Part of a small language model's weights: width 128, 2 heads of 64 (1 for keys and values).
Each number is 500 + 50 x the weight over its row's rms, rounded and kept within 0 to 999. Layers, rows and columns count from 0. Numbers have three digits each. The size before them is the row's rms in percent of the matrix's.

# q: layer 6 attention query, 128x128, rms 0.0493, rows 0-30,64-94, columns 0-63
# k: layer 6 attention key, 64x128, rms 0.0498, rows 0-30, columns 0-63
q0 098:524511481411413545628518486455535393474489537398517565474548561503508511583533554526442560522541437569500399566471481526492547515542481623495579525552385430526535538498415454374432533506461484
q64 066:557533526544452534553457480433517454469481430531394460565557543471478442567482463441533536421500508502472502456414515459498473467516417525446486426635509531505457492401485527435452482402517542
k0 118:504500531496500489514480563518425475551453540525532538439542508432509528515459503520568421506609602468409514495426571509541472527471489493498494531471472480442450481449465500536455395494468584
q1 084:518492506533454466455352484493446471527546409510452446474556494406489418393532539457571541644553495507506506536451539504499548420538587453489449427568524621482608509582500474490523470483543482
q65 060:406513491556625455486467559519511506601623482496607325527534567531440477408537563489440442480465446473540461512426447516503490476578581489493540444401520468491542491573522507539515506494458441
k1 098:482563504487518473476501457481505509430514498561465551546449434421437471475533484538488456470351362529586478544530468556561573487537583497532472517555555546577545526437565559551556563513474546
q2 093:502608434462438489530498492521531577427556521596519580444449447494595512462613422463450521554496560512492487411477520598528429425524554450444521422529483468484564479455540498541449641514478519
q66 063:517542478490387465419493575548413412476452487505466491440549514421479592568532439556500498443532559521455519588458544510444512583511417529480502448562550509456509439557491570519474428571543519
k2 079:519462500543497501528491521544496501569516546437486487488577480527500504571522554421482454575565614461510515543476528509458496471432349528490584544557461444464462534500396412587457479450537462
q3 102:516471495583523488445422411491483537557581492473446588464452460514465505433564475550483491490404466416519511596591488531473504596535536426455502517474621453518468466451528574518591508503534461
q67 066:515491454568428526516540479535482575558521497572480604491499468373539555515601470536516481529480478521443456536440511487489456529430474504497347522560539461526459483564417536515565528509478487
k3 086:445504522543564388480627496443515519543566500467468413498586504543492577492530437501539447553535461458561501537550455484441519559404455463509447493523500474546483530589531519533507518580453486
q4 090:453449457496498434630495459628476557579578474458574461483446447469441509523517509515531579428407500563516472562513479551487534451410536538446518529569511447515560520570475447439469576494447514
q68 080:542555521415615578485453387456487509601517471494508429585464532476546442482455509389517475567509489551525581563559416538421513489505438480492400503596549455541547484473570498413452515547529465
k4 098:479540538435450543444442512536460418546485490620473423518476523470549440505449498553533499520485483470576539512452507483573481452473520404572427526476512476474472487480566482452496539563583490
q5 091:540464501440566480509520570505512496576606528516573504537524528548561483497513552470491463639494464533520502449468471563535499453525369489394527499501536423499471454528548578495521539547475433
q69 100:510576607460557516476478507470471556456517522489569540572438461557540536493453491511409474460519444414528482520427512508541486536452560449505592483536507548427606487478555498455487544544493511
k5 106:549489513501334499437475510454460442556404456550506437517478523521458523598542467521573498414549502523517515568372476439473486473516466479519431508541511542488364441449489555466511433543564563
q6 097:487470508446536579453471597513456486550404526479455459423565544478459517629431410514544483441512515522503585472534508502484483573525530477598444466440445467416398458498489496426415360479564480
q70 082:417504444449475495530536504418468520523519515556565497408634599502486440534494492438496542555457505515487509476633518555539432527498517490420593632402523523473552498516481434547387469437527576
k6 085:545484552477506472410529519458524498467525530515428562460556512549517593446531495528527456496506441444476446376586616544402429358448487544471530473440584437469550526462500431516527468537495518
q7 104:605458547478529498486533440547521474438452499561575545523399452525439424568554429566437543471441450559535459479458501529516518478454545500481614433533596525510532463593518442563517512437379504
q71 086:535565533495500528486448497422487531554530557534470453586478492490557498334483478417569428520488533419558526483493441504521526518513508406571454439556528498532475453464581536578535457501450538
k7 104:484564433495361445535490467504516439464448445513403566498503546481517430470515452472370549495503461370414532525506498402545513595524523463471438620533482471522541559512455452466529522482474502
q8 110:434580454469479474534483444464493505519481456471447539437521519478540458537466481472433578594531467432544486550533460462517637518556527409535512602462447506522500487479468436448511497562478453
q72 076:522409566561488476575416486475482566551587477521538476561495543604528506428595481596471442478516498459417431453544546508520525502483525500549504460471566521475541541525541522487417496463518461
k8 094:491484633506586494557473514459477575421501452537592597484441438512525520485488433513489560512456520571560374583491502469483519585507505480576566465480566576537617605521583586506460460471522539
q9 096:454525382370436464469516517476516409416497504461582517573455542518572484537522535443390622499550520502509469393577438534586533533534511532415498587447553519499531558436479562409428546550482477
q73 077:509524606465528399432476554485394501492579475495531539481523476446554504519469396540596529442518477458499478434472486573422534408591470428506516449475444491480465506494534490555483501486544550
k9 102:582473510440610427570487506472560557506555437423478484504455522429481493404643531560496448492359537472455482587538538524511520485538492525529587489567448452578476513456511540503428522436418518
q10 101:484458466484493481463501571498513499576611487444437457482524522554462601483398571434462480576515469587479468554505475478478486497432416435499351502533513466561445518392512519445389486580551524
q74 077:476541583513532404463540479462459507440503456619520506510516511433534383560452464494540526442512532471535448488482507552402479492518499635446586421531405549522463456477554576457571429498487461
k10 091:468548533558455427546520548499475452536483529566503431507529451450482478483527495529449463473422538431486429473482470529556488454481440592540503432545488600537493577495448504464397524501514387
q11 113:514482450375449525494522439508485556506530448542463449534503537575485472491469492592565443542470485551615501543504515512540595446532627463455518604449550537497523398543439515526513577523482506
q75 101:524497547501399522472420484527360511409533471452423475531500536528421518512485460559512562479521548506506491490530544508587401452490575493494459448583532492557477477495521563430579512455429481
k11 110:549483523593508413476495474535505582438418529542505566490528423481490577512469555450495531507515552426520425417438491459523453520427581404477462466595510504578494523481515626451462460454455534
q12 099:565513501530528595506501564552565449571385595483583336486563599515540456540493566547551499527484490462500483445536495538446517448600466582517471563435435541470504561543456512543458502580535479
q76 085:430587473430513555537488476554422458601500524432577590461530566555570549588572474524508565499516497602546453615496455518573547542516460571483466519533512488479523519510479483513487546455543563
k12 101:385495501487447515534549391499494570543502451426540563591515565466464447494565445459445572461484429483487578580418429432579531519406537523485554455542501437406496528482599533516527492503525468
q13 091:478400535566532560549521559548495479435469621525528467404541510442525542545476464535397521453499476465535548510425482467485486495473481488503465497579470542420469517445483524636492450465485489
q77 089:469535508518509526477497534510454446531549487527547458434483578483449492530495501473524495534473504501457597548556413449471473584529427527447437639485438457453498483435516490520473584426544511
k13 096:488504450523481409504496547587590460545482493536536396452586597494543493512588470589533507524499569477384531546536587543491456537597532491426522535517459425484533417563566543481554557515559505
q14 092:432494571457484485574516566507457520435386520564521473524505437484424491560497593422586593498495496558549488438552471471462354504489574484557412468452561487472474398502575454507521460508529460
q78 101:506520442477439528521552397538481514494479487498479493464538526521503487478447511510442469420528436420523529461423436484486492573451382589366504556514440493523520404463525530521445583535563554
k14 097:556526464471458501470466392494492455481512477457543558589551440441590511527441438539489421482531438532499492627513525443470490471491445502388563432452466510499536524445462517547572520541582558
q15 098:584461551479508474521454518484500490540442523535476437502454511478533468359431507513519459526580494537420594522505463481501508538457486514476483453529424429480550515417526545493438477446512460
q79 095:490491546510581504422544505531434490545497500471442590512450465585444413601545543517521493468515550540523462468481517434448527418511437516496540524527502446523420567517541586488484476521443475
k15 104:523580521546447555438517530442583478563535527429541543487449472481519372518518520458453458484517549553493477481517534517467487567453436607558500474486532456520465533510425450531511479524441487
q16 103:503584616427453444468467501507548541419528507523473507501459583535543456508504457531547543409469479455456499526566434535451471416669392572460501510563450488464469602421594500483505528522536496
q80 097:592532436413482577555507508518467560569489539484578463527573524447552512452497429534508506447443579466485498428500469605600563510518621566521548422468425480493546382500504442517536546516513497
k16 103:526461554527471563510532510490465542501432557500566464430546545447577522624488465530537487524541546449468498473421544533517548521481526499500583530396379504485533464546440494505453455523556515
q17 098:500543557454574444495563532460547495506528469575439484530564496526541488494560560481507493502454515540484422464394363378509517470500470504605538416619487515523504446557510496455522488406477578
q81 100:483508511535557430536526562527555519501599524495473495569570509520403541532514440508526501400521422510514553485494480521494463531425419450466524426598537427588448475512571468489455532547489483
k17 105:459524529442613528477484554438523497552502548506592505522476577549376519397411437501502482520516438479505525438524522481504462476384446513544491446522550419518504534488550482432487448540602496
q18 097:480443467676464510469539604509447576519534592548549527492480561589553522437441497440476441506560512477574510501480585509428544506467524618471500451477531501499506500523532509486487543491549516
q82 114:463464528482510422539482469374481518439510491497422506453441596518506486402480564444532470500547432451494547555488507415510402542485535524463531562536529578588548556475472559458553443483487480
k18 100:444532551500556449538521470520475507494521423495429551558387500501493485446465601468506498442483400490511469548433409479455493464561593435583571533459503645596584468483479437514583439477528494
q19 091:472496561583479522510483542486513530498546483512532567548485505540487547599532466483472509542550577503514503455423546499585441552470503532444498496533486376576532530504448541426496433537502514
q83 117:520437571560502491486513544480455430517485528594507504376442529531476582487473493516488481424506567437478575456413506429504492531517458568579552503504496435460477490466404480444473539507482528
k19 099:538461585591552459522494531434525549534548532495525481387569504511535554466406480499561393419512479485526521479550399417431400541458502483527498486533534542466486490503472482449477517568502528
q20 108:499437498476466482531415437536434514437583443609441514500500467444433452370460515546541499542416542492474512496451452507533562448542620414460481437437569536546488499592517522499497482444441573
q84 121:485533499453510523530518519558469532478559473436464530449494469458580557475532548517431472352541482520506593474447487480436468617415491447465400466415542504543531455531524459506624545545442601
k20 119:513539448409494510552432456570554524448538452470510621486486451404525514464555471596418557477565547550555553461520499555522515601442544504556508488494424529560498546526487505464516587444434502
q21 104:583507520504420566456489472565520480496540555568455455518469497470434537462543466483540491470581522433521519458493558486530419523417509540574496573542545546493521433594461484588550470368417578
q85 118:486491475498516484494542476462463438469583491575496518510527491479421441485519491529485505511454526564438489435495486495612557421581467477467494499527437503517566474567517634447422413484502515
k21 105:408421419502496449399472571426474569452600488536510518536545406460471480454497495526434498568518457482522465447443493502568557493488511473485447404479521532562481512517507526443539370405468541
q22 103:554491463506494431516551395514557572457457454492420516509462459414597401505527531505442605576492549471464479527603444502589516518519556523507572432493463520523569533458491509544509569463517554
q86 123:465487477483566585448521488575423450493564531509565524508451492476418552506486482555504539459587456535528507539517523522452506461373576530533480524445452596529539509458482417514495472453471543
k22 120:489523511487580686503584500508407526561463532533564493442548545477420627520476512498525483475510485521532529516486487464434451519436455603549477575511450568483455440473498452449455446542502537
q23 103:491480474456458512483553394501427575474649523497497486381487519457519420532468474527468513438443489588630468556469488513498524461462571456467497490536597492490575453600513462366477555493476474
q87 120:474553466505563552518480465532502450589490612487542531573483500506503482501586444523482477537533459550528561505443523528467477466528455444553483504462479550648484556493571557548495563569484528
k23 107:545558465560596503521438455472514459554402506473525550553526551475450538583587475530541463526583558471494557529451573478500407473507409480518516467434427476530480539450490478577436487549475571
q24 090:512504337544501465484528518521561532481490490396578464421534584541511416512497562546477418508569436498446465469433494515465558486508483529561529551485464423480508520504471462419455433445530503
q88 116:521493545495462587477466501479472556517410477481508433502494534498601551525427488472509545567385519553383515526543500522492501495624503473549542403401513511442556523452459509491553515535487517
k24 107:491527471467409543522468537495513529504467500602464461482424507434515658551482510486488577488393500522505567540503524502600443583514544549519449490484584460409525470461467549493532602517444492
q25 101:511488471518453487499525494434454454439488535472467488532534631512516480450476515471432493461538437502481460446531493448557420529487421579533537483604537365482565550443416513457563508527595421
q89 115:478486464484521444535465570584517459477619470494525510470568493508528551595504464492533533605521533551505472429508558595493520489486594479497483430455452543449550516565488418498498414479572415
k25 096:541499498448493507578427524597538539577552458510452622455478508450509530599510495439507483572438518502529515600464506536494546425417460527467524538454482572528525523500572367479401477501464427
q26 102:460515415481475546472513473592455548473452540474555499438529512518426525452382544478443466557487471527526454443527524452456442565388432570551544519571538502532451488443475513462505419555586483
q90 114:471466563425604409400515505482565508540395516465521564515458590537531537576487445485494437398482562369417451505514562438477579563488390588554519554538507538425507441562471534525503462505463469
k26 105:519430537477560451456478467514480491424474474537473561554390498449499487489530494406456468485468459451446496497491552447528566595489525587510413431474551642465546439588523493510584578476406462
q27 094:535493536503447636528498511515411424507496484451566369405539445466482478462499542545534485569515556607458529422459536499537431402567436483452386477489466512515486414490525437497438544608464461
q91 113:502559503493551507563552492424400483515501463515521536555492456509417485495436476450527455531556483477512481544493508566422549567404499478484497575407466475474478567562516507576526393479482568
k27 103:514540464527465537555526515450484513569486439513545554571467517482451507446580436434463459545563503498437454547475543564436472523451468508556499581621482498463481498499378474550459411470487611
q28 104:567492478509554519481479575534487465438449493499491432486426522512543462477580563447512437572422446621436579450535601540447476503443564427466462566550548510626530587581546477506473546492491514
q92 116:581363504452551467491561466532386563503506452500541483568564550545447431434506443550590444482443507415525455491527437480587490473468481536539489484447471481518490405512442399498469488487473461
k28 105:495483522530507449455590451509541409536516453568539429512534467589472539478488455492563492439513557410475486430478468460542513458443486619468587509436561458527446413455497402553504459545516427
q29 092:443557572471450498420486528567461453538438411573507532474529435533424475477496490506489493475543447441584502604445473365499542528509478509437460524421454421425564499537480509487590473579534491
q93 107:549515476504541522482544502465450525518533527458435545463508549501517516531455585465527455471540559579491588460480587538549439508541511437401578489536415482498479509421472457470397442490476544
k29 100:412532510495537594564475550494479519498595544484439501486520455490531465514506539477469577499462507580475584487503561512536488498493509419400534466459489527483507562434483471489436545468412618
q30 098:420548574466451468502532512494537606454520533546580566457422502522493539542460515481453486463484521444444479504417505574412574478584491608563512479584485504521451376549513524542438576475458539
q94 111:500550517459607505497588509566489483478521544511496496464418464549485407602427535489551531444464443485558495607603497454520409485448503620574482452437429468492543484470499506532542463562513440
k30 108:528520498395539486491540466570485481460498579502494493567394528536447548547427518563557517422467490505652557526589486517568511504524557495529452538470453526541516551521393496500588461491510475